From a checkpoint of a small transformer trained on Wikipedia: 10.6M parameters, 8365 steps.
Each number is 500 + 25 x the weight over its row's rms, rounded and kept within 0 to 999. Layers, rows and columns count from 0. Numbers have three digits each. The size before them is the row's rms in percent of the matrix's.

# layer 4 MLP down (transposed), 1024x256, rms 0.171, rows 416-621, columns 64-95
088:432499489508510523520500498522545480484474503489514512461500466499496522496494492476522500490500
097:494475534511521518515501533481524530485463478511500472474526503509513496504537530505508511503490
099:531490510475504528516525524520500526495488521470530468518482453495513526519494509523517509496532
095:516519481494484500483453501467492470527555497496498464488463546473540458482538464526492526531498
097:519467487496516535477509498474467450533513495498516498463493522476487579495477524488451521505492
105:514458489490475512502510513493468459500537513469506521540524512491503522445518491526528528469493
098:442461526548521525496495446494514512509530511517529508495484501486518489510472525478517466524538
101:455515518547493520496497433494505492519490501502518470506476469489447550501478488550506455487518
087:445500501505503534488504509487486511513496538512464515512505485519458473487527529497517479502480
102:502491474495451451526524534489484507529486498509474466530458481486525532522527497490493480479493
094:504522487452516522493480512519512492516483509509460515505499509501519510500489499490483456491546
104:448508514508484522490476477480516474515496513481519517465487471483465547446487505506505502478532
104:492508512500507481475484493467463511515501520484479502531484490506530501513527539479529448480482
086:551508514533505503527481516507516514524496497487508499528497488447487509507512463498486524506499
105:522505501522474448482509528474485546547529517543475545520511517505505503513516473489464492475476
097:479531524470471520474499478503481495517546474499493495501473499478529544465477507506525492485507
099:492503463492473487494497495459500526542515498490509466495488504537473484531511467529492504526506
102:508540505489533495465467498539492509503443529464545510527513483506482484504505489522523498490447
102:518500506467508508511432497504548485536496513505514469449482461511514499514548490499529511495518
108:511510554513508482503487462482510514470491481486477506483513454517457502475534541501447472526512
101:544497541551485539477463522496478486485534497475502504537496488539471476477541455507491490471502
115:502456502501516459453475506500503507491477508455504515489509519510457480496516513463498466469477
097:484545496482519501525422523485496481505494507533511463504443465495495516490469498487484508497481
105:507497503495471493502487536494464512487491521497496508490533505493486532485518484508470500469499
099:475505519462524472510529550480529430516488503469527562472469513466519479477549481446477469462539
097:476529502475494498504496499499539464517470556483518520475489512520489505497488529519514533459520
104:448506502462480489500478476516518487513490506502530485456550509532485480529509519474518511519485
091:517532470494535447504498487505555491489416526473488534488477465467551474540475527533435491501472
100:473436490493496476523501525500501528507528489506495515500489517475509490518497531517470524462482
095:507529480444476496556511516528509511487505486478485501500513496451487505519480489488519506531509
093:473462503527463509547506506533553481471463472543480496509480510476498542512520506496483525510549
109:551484519502502544509470523501452506457499476513469464537540459536493472498487543466498497529534
101:462456516498528529532518544522525498503483509464480490499536506507473510497503523524506529461530
111:503457444487507488492543541563536476557464466512501482461510498517467486560505478471467520530504
092:491514513472493476537471524450530484492500521465475532466504518513513518510473497470500492521501
101:505472495460512492511511476465500480492533519483483479547517537467454493416494506513500497507512
097:500499504504477502565505511503522490458510521497541473523505473494510486463530460513511495504537
104:463524478525512488486476459502519493500563513493463466456495501491458477469498507466506535499512
099:470507434483523483486461519451519507503463497477483506508510486475479503494516559451507508435482
101:491477449505474543497496504451523528468525548431490521517482502463544503480520493508483479509492
093:521496532494474534478517458494500499500491463508510488482511470471489514443534456526481507531532
095:511562498543506502478509457506528520491564473484491478475497504482451492477477516526484462500480
103:497504507510520489500489570421469481506486498513498477498505455508483489536524518466510495478513
097:489487517477508510508559427499530462470538485468497481467493488492501505501482517522515523516494
103:490514512465532513437471503499498472480542562527456509500476514517470469505498537485491490486446
096:475520461473494512522473488488492521482473499531505494494535530481488521493492499559533546493512
097:463475522489539547547504516478489494486498520480511503502525466491530522465469505531505497509520
105:469505484531480520495492542487517504498535528497483504459489535471514486462459474494497477512482
098:487492504490486466521542498515469498456493477479500512503517511521484552502503476513506500480462
104:505504521483494464528506515503477528512493448542480519484457503528539474501474484470536485488486
091:479511468532489536501467497530483479486482506475517491549530504495512448534540502500458493541554
101:499526503477485455529528541502496485535513505545453508503481533521547461523500466512505477526513
090:497509478497495492516469455536511536486520540422479483505553495481530510482486515457474534498504
101:501464517495513479515471530490507491497493478500475483488509496490508472531492522503472526502462
098:474503502503501488472491473552545518498499502494527551490500526546500508498519486461502488457528
102:488462525490486505490454490503474466531504464502526524489493440496472554517505475454580521472509
102:492490478467475480509468454496516530473493510484497457508472514500508497488509474548523523518490
107:500494515509479506520492474473488539512570498468449474491487465524498532546518467501488530518507
097:500536522523481509500516483467482479516480528515465510514486512469499479532525520475512496500513
103:473446474471492498505515538482514492475479486518459486490508491559441460481500484457532515520490
097:523543516548493492530538522479473495517512556518483505484464483500505503516472497486481528482483
096:470520490540461523545494522498522520491491521477460495494497515514474488468500503479495495478507
094:513513507525471487555511508465485500490476482485519459564490520497543520515489503493528503499509
100:516525523503474511518534414498492511489490514488460525464529555494474502521503515505512496470477
101:523506527491492496461505495578490480481481492503533479517465430490466492496508496515478516448515
102:483548517502470523505530524492499528496497497519550474495545533466480516484520519483467474519526
101:471468481490525504532492478502527492528492532526470506520497478491548482474518518497502458476510
098:469481545473489477501504486501518533493513519476509519523515496520531528476525450512548486486498
095:464518486496513518514483534500464575459507465511499465526471513522503493531489488475500543494496
098:508520529502441536469489457523493561496484503438461491467517511506490542502482512494510510472481
105:474513492442506455531557469435508497515531495463510489492495522513494523494458490470519507488493
100:528525505516525480537506507501493507536503535508473505472498539496488486494544528470498509492496
103:516462507484501506522494553484519445528478497537487501466513486479505535508522522502439511539531
101:506517470524511516494490512531504507482479461488505467499524499531463495488524518483452497474497
103:496500474449478502477500492531502445497488471426488503487471492494519470491492533489478526493484
102:546474531539484509510543473504501485483524473498470523532526533496483458479506499465490502473502
090:475512485502491447534512521481549532481453518492541530501556476511476459492505531501510517502500
093:484486530531494523486504492527481464494480459509500461514541477511459523489511489533516483510502
089:464489513492509443458506542446440528487489510538481528490479528507497464469528556501514493521530
104:542503475502492475498470495498461489522495528466521488496490469512500521521526545485515488491513
095:504519507480478533491480497497489504558493486487453492529532552527466474558498527540494496496505
091:507457504511487477531526467497513511535486504506517463512482490544497522531515468502485530577525
100:498507483499483485480493501464468546497484520496536497491498510494518532485503460536473463497475
092:498479505484490476511496473536502470508535488483519480527500492517499529554515467472467518528512
101:520507523508458489540526509506458490497474513500523509474449476525516467507522469441439441511460
106:487492530495524519497531509495503496489523480483514491541504492519501524508518518502482508492524
101:483487475471540475457490478553505526524523486506509519478512520511518480531504474485505504494503
094:507584517506497491486487523485498473496508483495476523496496514522524485480453530440526525476485
099:486529513478501496509506492516473461500462502520546503508535521503502489557519526543493493545470
104:454564481497505497468498494514521456478513519500498562483480512474497499502511443516443491497508
095:516488450484513511501475525499523482536494502449499506515483551459519522496476482445542507486525
102:492536454476500473482532474486490490489485482433471518506510452499529468503534458498480490514475
107:507542513494478495505503499481511497497574544526494495493510508477529493498469483530475540516513
097:517533516480462516512510420509503534482542488506516499527495524499459514547512520478466457543488
105:529479476521528505525444484531495485503486545529463485503529516551455458516510483473500488481482
094:525482466473484496539511501506465546460474489474525511484489509466456505464474486474511516496449
110:497526516490477494487533497490499510504465507441530503497568486516489485499456510510556536483504
086:520478512459507512472468466526499481499514504546482526554570480466492497515525468532502524535496
104:464480498503519514531469535491503476531474514518514523548497475501497525445505522480488496470476
090:486507500489490568466454485570480543467491471510518502541468506552505539481479498495446515488514
105:520474472481492448473504518488521491474508543575483551551485496469441505477537520486512496526486
095:448523495494513479482501499495550446486466481524544551479502527509473500506510475490503466532538
100:524475500527486464497508534514535512495523519488515471490466499483501507507503522502485504484477
106:512540533499515518508489532508486493517511516446504465507461466470562519536422512481507508535519
104:468506500512526477523493502488477505507500509483474543510502519482495485489455545488486481517484
098:520527494524492521550509537500468512509497525487521476502507526458523518494498571497462502546491
093:546476466497497503460511481461513430521531487480474464476539494494498485455534462518483520517474
101:537498478506483508504495488495497470521522498538497502529520472503521507459555481510502506549498
097:508495459463526490500512493491503481476477459477540497523503528483467527506474498530526452518494
105:508513466515544486534511483513515501499461520513497481499464475529489520453518562481487493495468
096:506533477517484495508503472495534486531511491494480514515451520515466518484468526484495510486510
098:503505454500464482520507522483509494488519508484503492476460500509494550523493521503481491564490
097:479484498507477499474457530515482467512481506486541464482490498469547488554506492473495496486544
113:542472474473515513511509493533522494486509478493499491529477482498483478489521535520480573482486
103:487492505499497504509475519538548504525519515535458475504521479503510483539498466514482487521473
098:479499459503503498522467501489557478519450553450544472526464512493510495502531505468461477496489
094:523492532477510438496444507492471503520526485518492522499533532500479527494533497445496479498501
105:492525502527504520440517481497509497530471455506465517518550536525497528495505522478486491534504
100:530477499454502486518440491519508501526516508507482486477508543535499503461494547509463509467507
095:489532458477487538501475515541515512515504563542466462490479508494495463499507501495491501542487
092:523429535539477467466527507522467498469558501501509523517544542504492520524424451517527506548487
096:524502484517461470535512494506495530539470486512490498479544444429465502538481473449511502578464
095:518524505465454534553524486467535541485469518503548537504500487487545530488494484516513493498519
112:501464524506495477504499537494470531498529442511512540471502514503457494532489527462551505527480
099:484477501480475489497516534509492479461477509554461493497478456524572476480500510508472512489504
110:520483497475483525519456478486473460478539492549518479527561551515497489501523457463529515509518
091:499448500473510511465528458527451524524472494542506537545509526475451491538507486453505517525518
100:529508509490533487510499513470498467500514491475511508481470512491503486521505509499483504507480
104:497506470471461475527520535502556482540509508502517471535501472476543524516542501496534486482503
100:471490514507483532512525470539483502474511484512510464511482531544532516492475492543514503504515
090:505538491517510551481513524500558496504496498531490480515479508492494527533498582507479474510498
099:505491447495502505494503468449483509457489484471490483506442503522505527550512536528440522473447
112:496508506538510483523550523461503511549494548534557497512525519542550503546502493484496511532487
095:510522449480497487490518463477518543498522482491503472564525522494517515524515478520443529487493
096:515506555483498527484533479454507472470469505454493511495469494496498497511507534478526519482513
096:466511500466470474531480483514470533470488470494546507506521518485547499514504535484521478516526
102:538486534540462488509529450478521522494508490505488512530503531507520530485531533454447465487501
110:510474539516532527488508497505498512515469534546490470487541490485492463501464493478500508518497
107:478513494520467501509464504494494534554485499508506503486480559510501517534462456471431512532435
094:487520523553546483501500516498494459535477514566530482501510524511516533498507495510489558503466
095:469509500442519469536461493494517499516535534478486514540512544539565502468512480515487499516490
101:514535488524470477504522501542513526461513506493470478491473495479480473499506513497515459499500
101:463508506482508503524530507495519501507493468480503453474534504510488500483516480517506551487488
091:529498501501528497471493481511500496489520511500513450448504545539504479497489521551490497506487
100:494521511473482491510518511500507489511543509518456507490500522445488487517425479476517514475523
097:484491455550519488526463517542504519468463464506442533504461549537524477488521512544527534496524
099:508542478492463485479440484552496486529570459522531511533532496467507494505503480534516514507458
098:481529471511463485516489516540532527482542485481503518496499472522517511517508496538559516447458
091:465479484517484507492481506510519484472463522463507497481553505503524514482520537485491505521460
111:487512493530458515492523508497524489532521492491468480542485483500495480528492508491522539446537
095:491495491485483530476479473536476477499525525495454483519456467536499531524455482488524487523501
090:476505487536500479512489476554482464500464479490536490475511478481506527507514532496496514513493
104:490547497505513507505477494469526524482525495493470502499506534513498488501476533523510495572480
093:517557482480490507515474490505513482560477478482472520490482510524509532501552465498460568521501
095:487482526481475512469511461559493460513512437507492512481524466504516536509492469504504505538516
107:494517521436518491523513436494511443503463518486511482515495491473523525450483537538465531522469
093:496497513528497472490499503544489484496459487450510538487485488483471532493480516464467461485542
094:499527513515473510493473515550472540525534476500475524517505505512548456494489497501467479504550
097:476496503506517522486491485488536518539492453465529484505480482500505436497518493488470505528509
104:510510479506519507497488476515518501525496460491470496508498453516505511508498452497524480480509
133:466479509486524480528517502528495505489461481475506492475478511464494490492519479502452513505505
103:473486484450497518472450487487511535508520476484521489478542472536510498523509537498476549530495
105:510516533484564502460463463520458518484481506512509514508545454476506482513530498525526507565510
102:527491543517466465444523480511524535495503496453534527468504492477516499480466507485514503470494
101:451497553506504503511472534519468505490517517512487484480526505509492504470489508503504487489508
097:495483488474535506520524511462493504536529477489506477522496530505490533469498508518509527498497
102:491486499486503454536485510494520510423487448495482494521476465467452462480482529506528465538532
100:506499576476513505527492488504486508497520476432484530516499530503524495471514467547542496514457
088:507488507524539485526504477470494495537487511521510486488488505506518563495498479481473523527495
107:504505514487532508506499548512486523473472515503497518500528494544492520490508474503503513537482
097:485500470495522509495440500474464486485480522471512532468519518469508525479481522502505502491504
109:513500477493494502458492483520541492496484511527474505501516483565539495540460476534454462485526
097:545506454529505510469532514458488526520462494459479506503480517492491510530466505473499506493500
098:459509517480491502543472464474510528507474517501498535500499529506483497534475511498533467484484
106:499481492462498504530488502489482539500495527470498470514448483500473511485513504517554479491479
115:450521517471478513490523521520472476476473510507476519476500533519511521500479485484535509507460
096:514515506533500474530505491515513477491483456490494570476505501497512512472529497517482517509445
098:500490495502443511505509509527471457495475481522523516535498477501478500458474510449515495516546
104:499503531482488491517531501518514496506537474498498494534499506469518491522524481479514460518475
105:499507537500466478489514516534472503513507510507472499466495472469482469469505509501492498467480
104:475510494504519537455448507480506491487470510476509534503504522465494492515495515467523471458506
099:501518518478492487491519501556497433502518532471499488442506487510531543485480490494528493517492
108:491468495528505503518477507482494527472505530473525475473503476492436474442498540509520525477498
090:499521452483471508484490458501498536487513459526493471479480492529560519493485524483516479506482
103:482531513497466470442509481530509526498512501471495516508491506545535469498531505521499503478455
103:529496509552481523512522456521486465496530465503524496478535532463546532523512495480508501529499
107:512528477474545492481527434504452512553531538480480491494535495482516497487511542491467474514519
104:531480498527489481521485496499493504531504536462513494497497524530495473488480479553499443478521
099:496468517508520497537490493507512511456511476481535471493539478521509493482488509490482480503517
097:531514480488516543510496471519489537482473503466471497543493507464502478491524511522538495482444
095:521517458504570517500518506524510467465491477496551468466500505490465511528469547494482497506482
101:513472500561486502510533478472513538500473531531557526534485488514493470446495519484494484570524
099:506482462498479553482480510499530536562477480516510422475510518502493509505478491519496481481534
102:529482481509498490541471514535511514516562487494481476526491492489521496483439487502481531554469
097:483544509493447497505474530468519507490484527517512556474508552508526494514497488482497494516493
094:499509543513455547516466521480534474450474481507474492535456513469462522499456509535484483488471
098:495499528518472520502515484473499534515471497475478463509480522461473534511512464500520517528529
099:450522488535509489479536545493540526473484517501492512524533486495519452525472487465476503469502
104:471479477500556511511508499495498510477524500509466482508506467488514473525488529481440491493517
097:487501516487479561479533477474555505440486523453516520509529543517539492506480468552512473534513
103:504500459530487452516532505519535521455494553497490499529499485499484502485479509470516489486511
095:494554510542522512555541502510489494475482525519508502497510472485514489502449561492484465500519
096:492499504455452472502498488479477470496498463545488545519505484503480486498456506515504493522526
105:516498449508489513485476461482509553518533484463491488492536498510539500454513506486518512489451
096:498515501472453507508479452509536491465452503498476507509497516475505510472463485530521511482499
103:482506535480500477530445468486514499550515492464512495492504542493513495491501494500533510521512
# layer 4 MLP up, 1024x256, rms 0.177, rows 417-621, columns 64-95
101:487503497505457508513520526454493516515525521454510482473476484503503507487541471488507431504530
096:452480498459488477517465475504460524510510501512459510529452483506481542492502479503468511500472
102:475481503517502519543474507492472517501514481485455515454519470466502536512465466488504474447542
098:503548481514510449513470518505480479461508501545544520469515502509542454501495475500483451511527
106:506562500512495490509526520519479540496512494528490469460483505529512535507538527489503520517476
102:537491480486559499474530509473478469531518506500546501494553506511444477515468455445527496482507
097:478494526502524522493487506494477495481457507483532514514564507491491500511541498475464492517494
099:576487460533500489498497478486497506491524494481481497491452498529470523502484511583472528469495
104:498511492466500512536528486511511504481510507470504478526498530520488473540494499512495527502491
098:501499461521523522508477488498506498488519537514487474512495514500499500508499502541520508514482
106:534507481491514473503477507495516483489485504504540442467501508460482526459496502517533461489503
100:521492512510464482476498489513505448507507506522519483513507479502461505475489493492507474505468
098:430501489494490496494507500539500504495520488498462463489522534520487466508509487496488482486501
105:472514485475524499499465482527493523530512538549494522523528495544540514460494487502543493542513
100:517466461517518457511480498475496517508518510491518487474523521463508496542545472491479461530507
111:503508488496510510464458505472495498504490455501509460481508526492537494512505543539516555537504
101:494530461529474501529548490447521491496461532492482466471497519501476521562554481497485489537469
096:509507536517501458481490452514510509502485522503448475530506514541495439521544496531490508529480
101:551466504480529509503470465524503511484504548473511488534509487491513461517478534531465475539506
106:497496490500557496510454506461498485456493513481452505514527504503499546520510521482537497503491
097:484533491472508484504435503510465503545486478467491478518490520494491511493508508493493505453506
099:516456492521500530497496515494485498503455539484536510496524479569538495487505493477531480533546
101:518526467477500507454549491499507534475508472487499481515466513475466494492518469474471514514477
090:540488553479479515493518454491503501492496491488512484467516474475491483463537453493500526515530
090:467485469535456471484530473513479463523502475547475526519502477489476512482530494510514501525549
097:530508509511514558453450508459523538514546473479512506485502514506503484467507510517482534531500
092:519481518533517486506505465510517518514513521514475499452498457522488511463519494501521506580540
094:518464475485488479531507515477530550502480490485493481494485455493507492519477465513463528526457
098:528488509472531490522469526489519536474509472507516498485522472493513514493500512516498473551517
093:502526518519519487478500503496518516511504501467478514504481460490534497495494497533495445504460
101:471487469505485464502529506453482531509448479533533490520522490525541517536533507458503492501531
105:481556520487470506513526513499506492493524489470490530452514511523471493523515552458505480494496
103:521514497477473488515529477530521480535529505519502522504502524491501525466484465537488493517459
094:541466485536524527529526489518487512505518494521472475487508498488486512441486510535509490515528
094:498478495501497515518462499486526512475506510537509478531506498449491513544519491451473473502501
094:515484534531496530508476492536452542517484493508488466520458460462517518556504493491506518427495
102:518532518523502485500453491486514508542516483518500496503493520505518503516510484448510496535507
098:463481511523546506503511513492505502525492487519487513517506542521487505531516503572483492501504
104:471487459537517449485508519544539532477466469555481485481516456473527468476557477505524528498519
105:520496529491521485567508507489474491502537524501513509546489567510491543502481508565469487513464
103:489504522532508434543504519478483520508502530511457491513494512528524513493493489493517515491500
099:506474498525497533485492498513485513522500491506481514487523549502538529500471503533465492509511
103:486532507541522537488506537508503490473496509510490521511492463507544488549515461522460516535503
098:509534510520480499486493516527465524479532511485555506467509442519477534503507457504483473473475
094:529507517534505517484480493492413507528511497499483443506491472527510501566512475513481469478493
099:508481494454470472484523499477495514516454512529465484521472488510482507484504485540500511470512
092:502489506497479484499444505487498511512475475508463527503463506489519503478459503528492522495509
094:497483494559556477480517485484490477475564480486514490497490516516501483490532495479512469564505
104:507507484495474468543483515491497536538532544539498544499523508530477468490512523473514504478550
092:527461503491505528482529520471513490497546501506452466482549513507497497488489509447553513507507
097:447510443524488497443482500476521524472529513423533490541458464479490526478518512520509516479539
102:477511494535499507526483530493464492486499487529490565453488544491461519498472450481483517450469
093:481478487522457470528495494500519483497476501518546474515538466480516496454482509522527535533537
091:460471469505521472484507487505534503485522509518528454476498489476464465503494488514480471491511
098:541531482476458548498547521526467483485481504509516486509511526493510467479508551454517507509492
107:485494513527503521476544536502476473505503506509458507513538500506465516513469505491561507496478
098:501494529496477541514502457527494506475485465486511485480458476514554459497521500509498514474492
100:502513536524524516514451527468499493500538528442481470483508548436506511440458487542566498500484
106:503540483512499464532532533542490496497503517522529480477517512453541499494455472528504487493538
104:489502471498474487462498492457484492476529484503490517524523539519507477455504500534502492504488
105:505496491522533459502514465506518512486498489516524475488494494463526503507492451554556527472486
094:469502515474485506515538482503457487488489499514510507484474523460516507461522507512503530492525
093:463476461512474522536502511484524531449464506490486445526488503522485517513514506493494496514481
104:502463481500514489480495479520503488501460488460505492503534519474511501444532524477488536462512
114:473524528534532484477526557495463526520516532460499528494516494484505505467528473485497460523519
105:464507520468526518508494538476515545446494506483510509513524528524481535478522507530532526534553
097:524482517533511459493505497520514443500499461525441506477513498478507509445523520561465480477505
099:531489516452491485522480501460526442499509498519482510462461526537516514532497501523488515451555
093:506523474526531525467505505491484528516529466511541546460514448471526492494466488450468569482503
106:486516509459521489509519505526482497510505477504467502513537495527490522522459516548534544504460
104:524507507536519470475472514477517503500518477493492469491511482517544453491447473455517519473546
110:538518476513531499507552518439491491482525516478504510519505471496533481525495535483508493483512
105:483534484459512528487533521490518519484504511477525472515467498468483486502509495482515511485516
101:487556467518522506486465499495529532505511514537469482527486492522527449494523499480512455510472
099:500515498490551513524498485519473455470497518495510533503441559523511498505500550499459532513541
089:499462524518525528473550501558487463509475524529512493490502518472519478517505517498473524481523
096:499562484496448496474545483484454493439518506481525453506509519532497535510485494493532537514518
099:500509544515498520465470495551521464462507510487535518498467491528493487512502476454465490506487
103:499485534419485471471504511508511474499492476530474487544511500480509488531493495505523483502529
104:515487517517487481500521507498525534458545494521524463521535481494502500471525484519510521507488
089:497521498516501505459495506514493490528531517480501552557468482500496460521497518515522469479493
106:471507509509505512499541534475468471501517532474501494454539498484483575491541513460474545453550
100:522529504498552546464512469506510458501449490475452503535494474451496495504536500491511516451486
100:463497531548497524435480538513440488552468482520470474513474507479483502528510520517523478476472
101:518514483520533531512496523509532531507476508500505500514496480542490442544456479494489430514521
095:480498513510451478487537456531539505532493488491495553462497510500488467480498443511530509497518
095:498538516458469497477485533512509513484544522506489497477487483465468493521498514472532534504521
103:563492486496463476523543459512471489482494516554479508523500536505502518516529492481509500498471
095:487485496489492494476522511473504468482532510499495529465502499506521517491504519484503516520536
099:500520508493497491541510490516499507468511481516508545496502483550487484466540507517505504498479
098:556477498560525506501477511502532503540469461444462473478506527498509472485529478533491528534500
102:482466475501498509460484524498464496494504497458508491517526513464531521539492497476553503495536
094:498494482496504560473499528504523524486468551506495464468501519442515467509520456525505528526519
103:457515491504495483521466509490475521460518468474507493515447459487544516477507520505515456509488
097:489533517491541494445515481518471482520496498472517495504488493479546483504562487495527470472513
097:533499508531475525470504500484455504488483506473489492554486510493486507485506530482508506558539
100:469514496476518505537520524521469508501494527460487473452490505510483510535499533491474486489504
106:509463496489499511490511533467502477493507496490481468516488507471484538464488505505510476475528
093:483486472499492512461540499513498479468489519467474527493495505492506490522498504523504472536488
094:532493491510465433480465510500522513487508528549483482472482475495524537495534518494535525512481
097:507525527511530513492451499460486523539530494515458500499483477492480515563472487481484495504492
094:504544472472501489447518501480459519519545551496476486482486455499477501479498486501479509500506
103:531482496504535532492440524521466447516530477519513488515548529512543495511472498532513499492486
100:498477544440469525501477500532488509505493511495527526499460502458495500510489519490552524471488
097:513522467496454483492509473501487545486504517549507459484510491477493482487486484465474462513487
098:507523523500525510530527522519503561505508495490504473525490495524505494508462513519517493447519
104:509517505506483514465491554494466471480491516472504499476508479500501527529489439487512490520509
097:526503486475509507492485485528474480468466526480476468464492518502534530487486497487505540457498
102:478507458499482489484514511510498494515514474462508518510541489521517471517455504495521506503499
101:498497508471527514535486510529479519465512521456525472439467512479422513503534475519522525491521
101:518534501521513554481496473519466486481469515542455534505445485456544526488516509476491514483533
094:549484519503517473521521493496488514453444484507487480524470451456492524473481494495498468496498
104:531500577495530497471514531477508462502517483518539474487499473493480491499486504484501492495508
098:461452508512528508508472479499515517468509492444495460520525512502525465505494507488502461475534
102:479479506527485503498513480493452487511508532534495493465558454529557528532473490501493467507490
100:499468531491445512539478539479511522503506529503477486484488534478498498507505518534464494532538
098:500452504540491494484512506522505518483522521511472470461500525544518515483508516465475540462508
102:504467514512490471501537491505519559473503492496492517511490512503520471512557515465545500429553
100:482470499490528523479484499496511503520526483511532485514537496507491487518490473475522514468471
095:480491502502527474470477496483499511497542505482513519485496492499469520508534461500492506464469
103:543526483533492485498481536530479493489488488466531491475478461478505520546493507524514497497502
096:516447480509468523495496517485489486510487525492525523534503500490464473500481528473508482480525
106:504498468458468507486490488497503482527525514511485457508541473518443485540558519517512528515491
101:591502514526488525489523486477496467504549519486448495526520523513475497549504465519476512501469
095:499508495473523524496483536493485498489563491511525502477537453509513456467501536525520496515548
099:499480505542512480521533523537509511471477516455499503452468456513539507485512483512483483462513
099:525476523494508504519496524452456467527505543539501555530504483530502504465527500512473493506460
101:489541521487505516506500531519466438466479521489493491508530492494518514543508508509508492539510
093:517497486519476478463509473469494498490499490484473491467516518502507508520495498503509543480478
090:496499476501509488509514484510474492470491490477491550512526490507496467456500470505533475537483
104:491475525504492524541502487539517505548478476509476478520535480514506538557516463495487502454497
095:491468490513487500500456531466483499456444538519530513511454483476490479521517517527504527509503
104:456548492452493542478523516549446481500509510515529471497509465551478505466452474474507521508494
095:485502461525497498507517493544509470511496502542527509492531500458482491495509453526510497477475
102:514521536499538505493484517498455478446516499503451509518540493480481476470511432497499513514487
096:512502497458470508461511500459499509539514514481447480548472493519565481457480450479538494488528
095:481493476519478445488426502542492529516490497514519467458527526454487504512559538494493504510503
105:518580500516526548486442520511499499499509518483491489498473511495514490507490530489485513470485
099:485507541505508518476541550496459456510473470521464547505498490527509516552526500539496528453492
092:493522491513471521480514479477508465468502493555509474474493546507492435496548478500493495538474
099:499512479477519541516511538455503455527530506560518467485483492478473534488518521476515513482512
100:514544540487499516508528486493526493508455549477453532514499514470520501557489534507466519534540
104:504512514511514532502504517468485504506539442521509539494526437477542465467549496491534498508502
099:525490469481497494478497479487461488482494505501484470531522473520508501532510500480528522506503
099:479479506503511485493494508492482497518486512542470513483538488533496549478494494478532508476520
101:537475459527503510484525476490497489511525497533502523479509508485481538496436505491487510546474
103:500456495517534526482510516487469467522509501513496506530490533501515484496487507498424496532538
093:545483500529485555504473531501477459500471499514507492511503495524523508509491506490522483500508
107:522515479468524547508512489509491446495468478487462507480499503484504510530500512516490474479521
098:483515447470548476501484510458525507521504503479504486507480479468519552508529468492477550480501
102:485500507478501566499502524461484511464496497520502483527484518457492485491503481522532522521469
110:511462485489526497468492469444493474440468517507479463532459489474491465525520519508486526511552
093:534515495452505522500532506518509497490496491529483490475525510531507532506512476464524474489471
094:512508471477533469480542487478511509520489570529488497511514505461510459508481477498482487459465
104:484487473465434470525464542472552513534491533503523546505510522456467490502561522504504547527514
092:481523510489477529523459541510518510480519481484500515500502512493573500489554475519495507492538
105:512537478507518483506493493495514505493484457541509496525499504480554518490512466528490503459521
101:470497541451515546487475512486438500467530507500479505499517535483521556499505513483471515509522
107:510531528480488484538522497532517531486520525488522472505486533499519485539508525505465500475519
156:464516546531507495477473527486470505494517513474495508485485492490505477471476528450481514459501
096:521525504473519493514504459528535536464488521475573502516508535501555534487519520504488486518546
104:484540478489479456510506555508460507480473452469552500498451507516514496476512470429487490491502
103:530502513506508488512500472497515525480512486502544508510491509470493482525461512511474513478511
102:516484542496483506518449523493485497472559515529477509486504493497535475484523452481481486505518
102:510496489551511532505549524483505472518490493463526489457472485486489454506509507480519503514542
099:486464502480523454490483527479494516490464495484466493541509506549428527544470447493516489521475
103:491498520499516513511484524432479491507482504489468481490524523516494500510475470484520524470511
104:520496502517484514469538527512478480523474516500473480503490481527454492481528461519495512518530
096:522495462520489567518518495448514504547507444497531491527506512501483493497511516544533540503495
095:502484497486461492509496485498523542515534484470467490540473501498499507487495517493528451545505
098:541491503498519452476461477477548508477497521476500478484507482486494503491478483524473479510490
096:492506517503498493530513536548487466493488549496464515509448550438499493521482526555480509536483
098:521489527488498505531458510491489521474488523481534477452490452455477518495512482559468487518512
103:478549511553469484486483470548492511494514468481510504473469516536515497502492536485511473504508
114:504457449534533513467475528482513495452487468473497519495510535567511520514504489527502551513508
099:455485523507492506476504535522463471507511520492523474515481529484493511485508530492522450534517
098:472530519493488512526561516508532486450496500568482520491444503491492541518500503475487532445520
095:524481498466513476530506504479510505501500536509476542496495473458524508497476470538536517467525
103:483564449493511495440526493484493529477495572521520540523533532458532508504510463461539508511514
116:522456534482455547529522485533516526501451514516517537423510457498495529480533516497527486472509
097:506485517511481494509494528557502513467512488539482489524491466510492504512514514510512532464483
106:528461535524475497470512490452512546521514476492535455506540530491480545480500511487490518467500
095:504488499505503477467510527466555471502506534499502555490530527474492471435541512502440533488567
108:500540490484453488490517456468488520495508492496519486524502555507535510466491485499527483526516
110:494498497501495458476477505447487531517484463462482499499481511504494513524503520495498475490509
102:550519491467491488466493468503494487497556484477524550473499541494506510537509466502507496498508
110:496533463493495475505523518461519524460486487502517522496493476488511511542491525477533503467491
096:533528526442510491490456517477497499480506481539504485495463483512481449468498541501504480501504
099:498491470525520516529524555466493465501521482516477494428535461546507508478515461508473495490523
099:505476504478521523506552491518502497533537504483463514485518476494520478511497502539499474505469
088:546466516541539558509502501478499503481483464468526445540499524509480477573474562470500501496526
101:529495509516531520555527491468419526478485469491502562460478450493504498479534493482495506492507
106:526519465513484509488496513484466486491520466477510524457452507548523513499515494485480523465462
101:498517512515503533515574465474529475506495476528504501490478497525485477479496473451519501515484
096:522483473462504513493509458547504516517524511537507506501491514508498474551529509475509523514501
095:470511470488452450506472513502514455523493485533483484483487518484492495476483500505514458507496
100:497437484502473516486453474545493504515513474464460526495486539540480513516467481494524485487475
104:539536494498496513478489497514539513505476451444480502478552529511502476489510515515477519506473
101:544521463492498496506473512486484455494520484493521480513477493459457464532476516478476512480503
101:554491510523535507491502516477470484465492485496464489432519457509473481476509447542504512481454
101:478490511442503522482538530498492519550497482472514477464513501505509508525549502494535462544528
104:482474475553552490490472481558564483527475503475492474504469514499520453485502485511494488473470
105:480525448485491511536497513538474539469497517502519480468477537508492483498452544535488499514473
098:524502520466478535463497480427444511515556484487472556507525513500538466513494493508509493518474
099:475454470474515510483476526536493534524496520470450476506497497517497507450498542560480505491474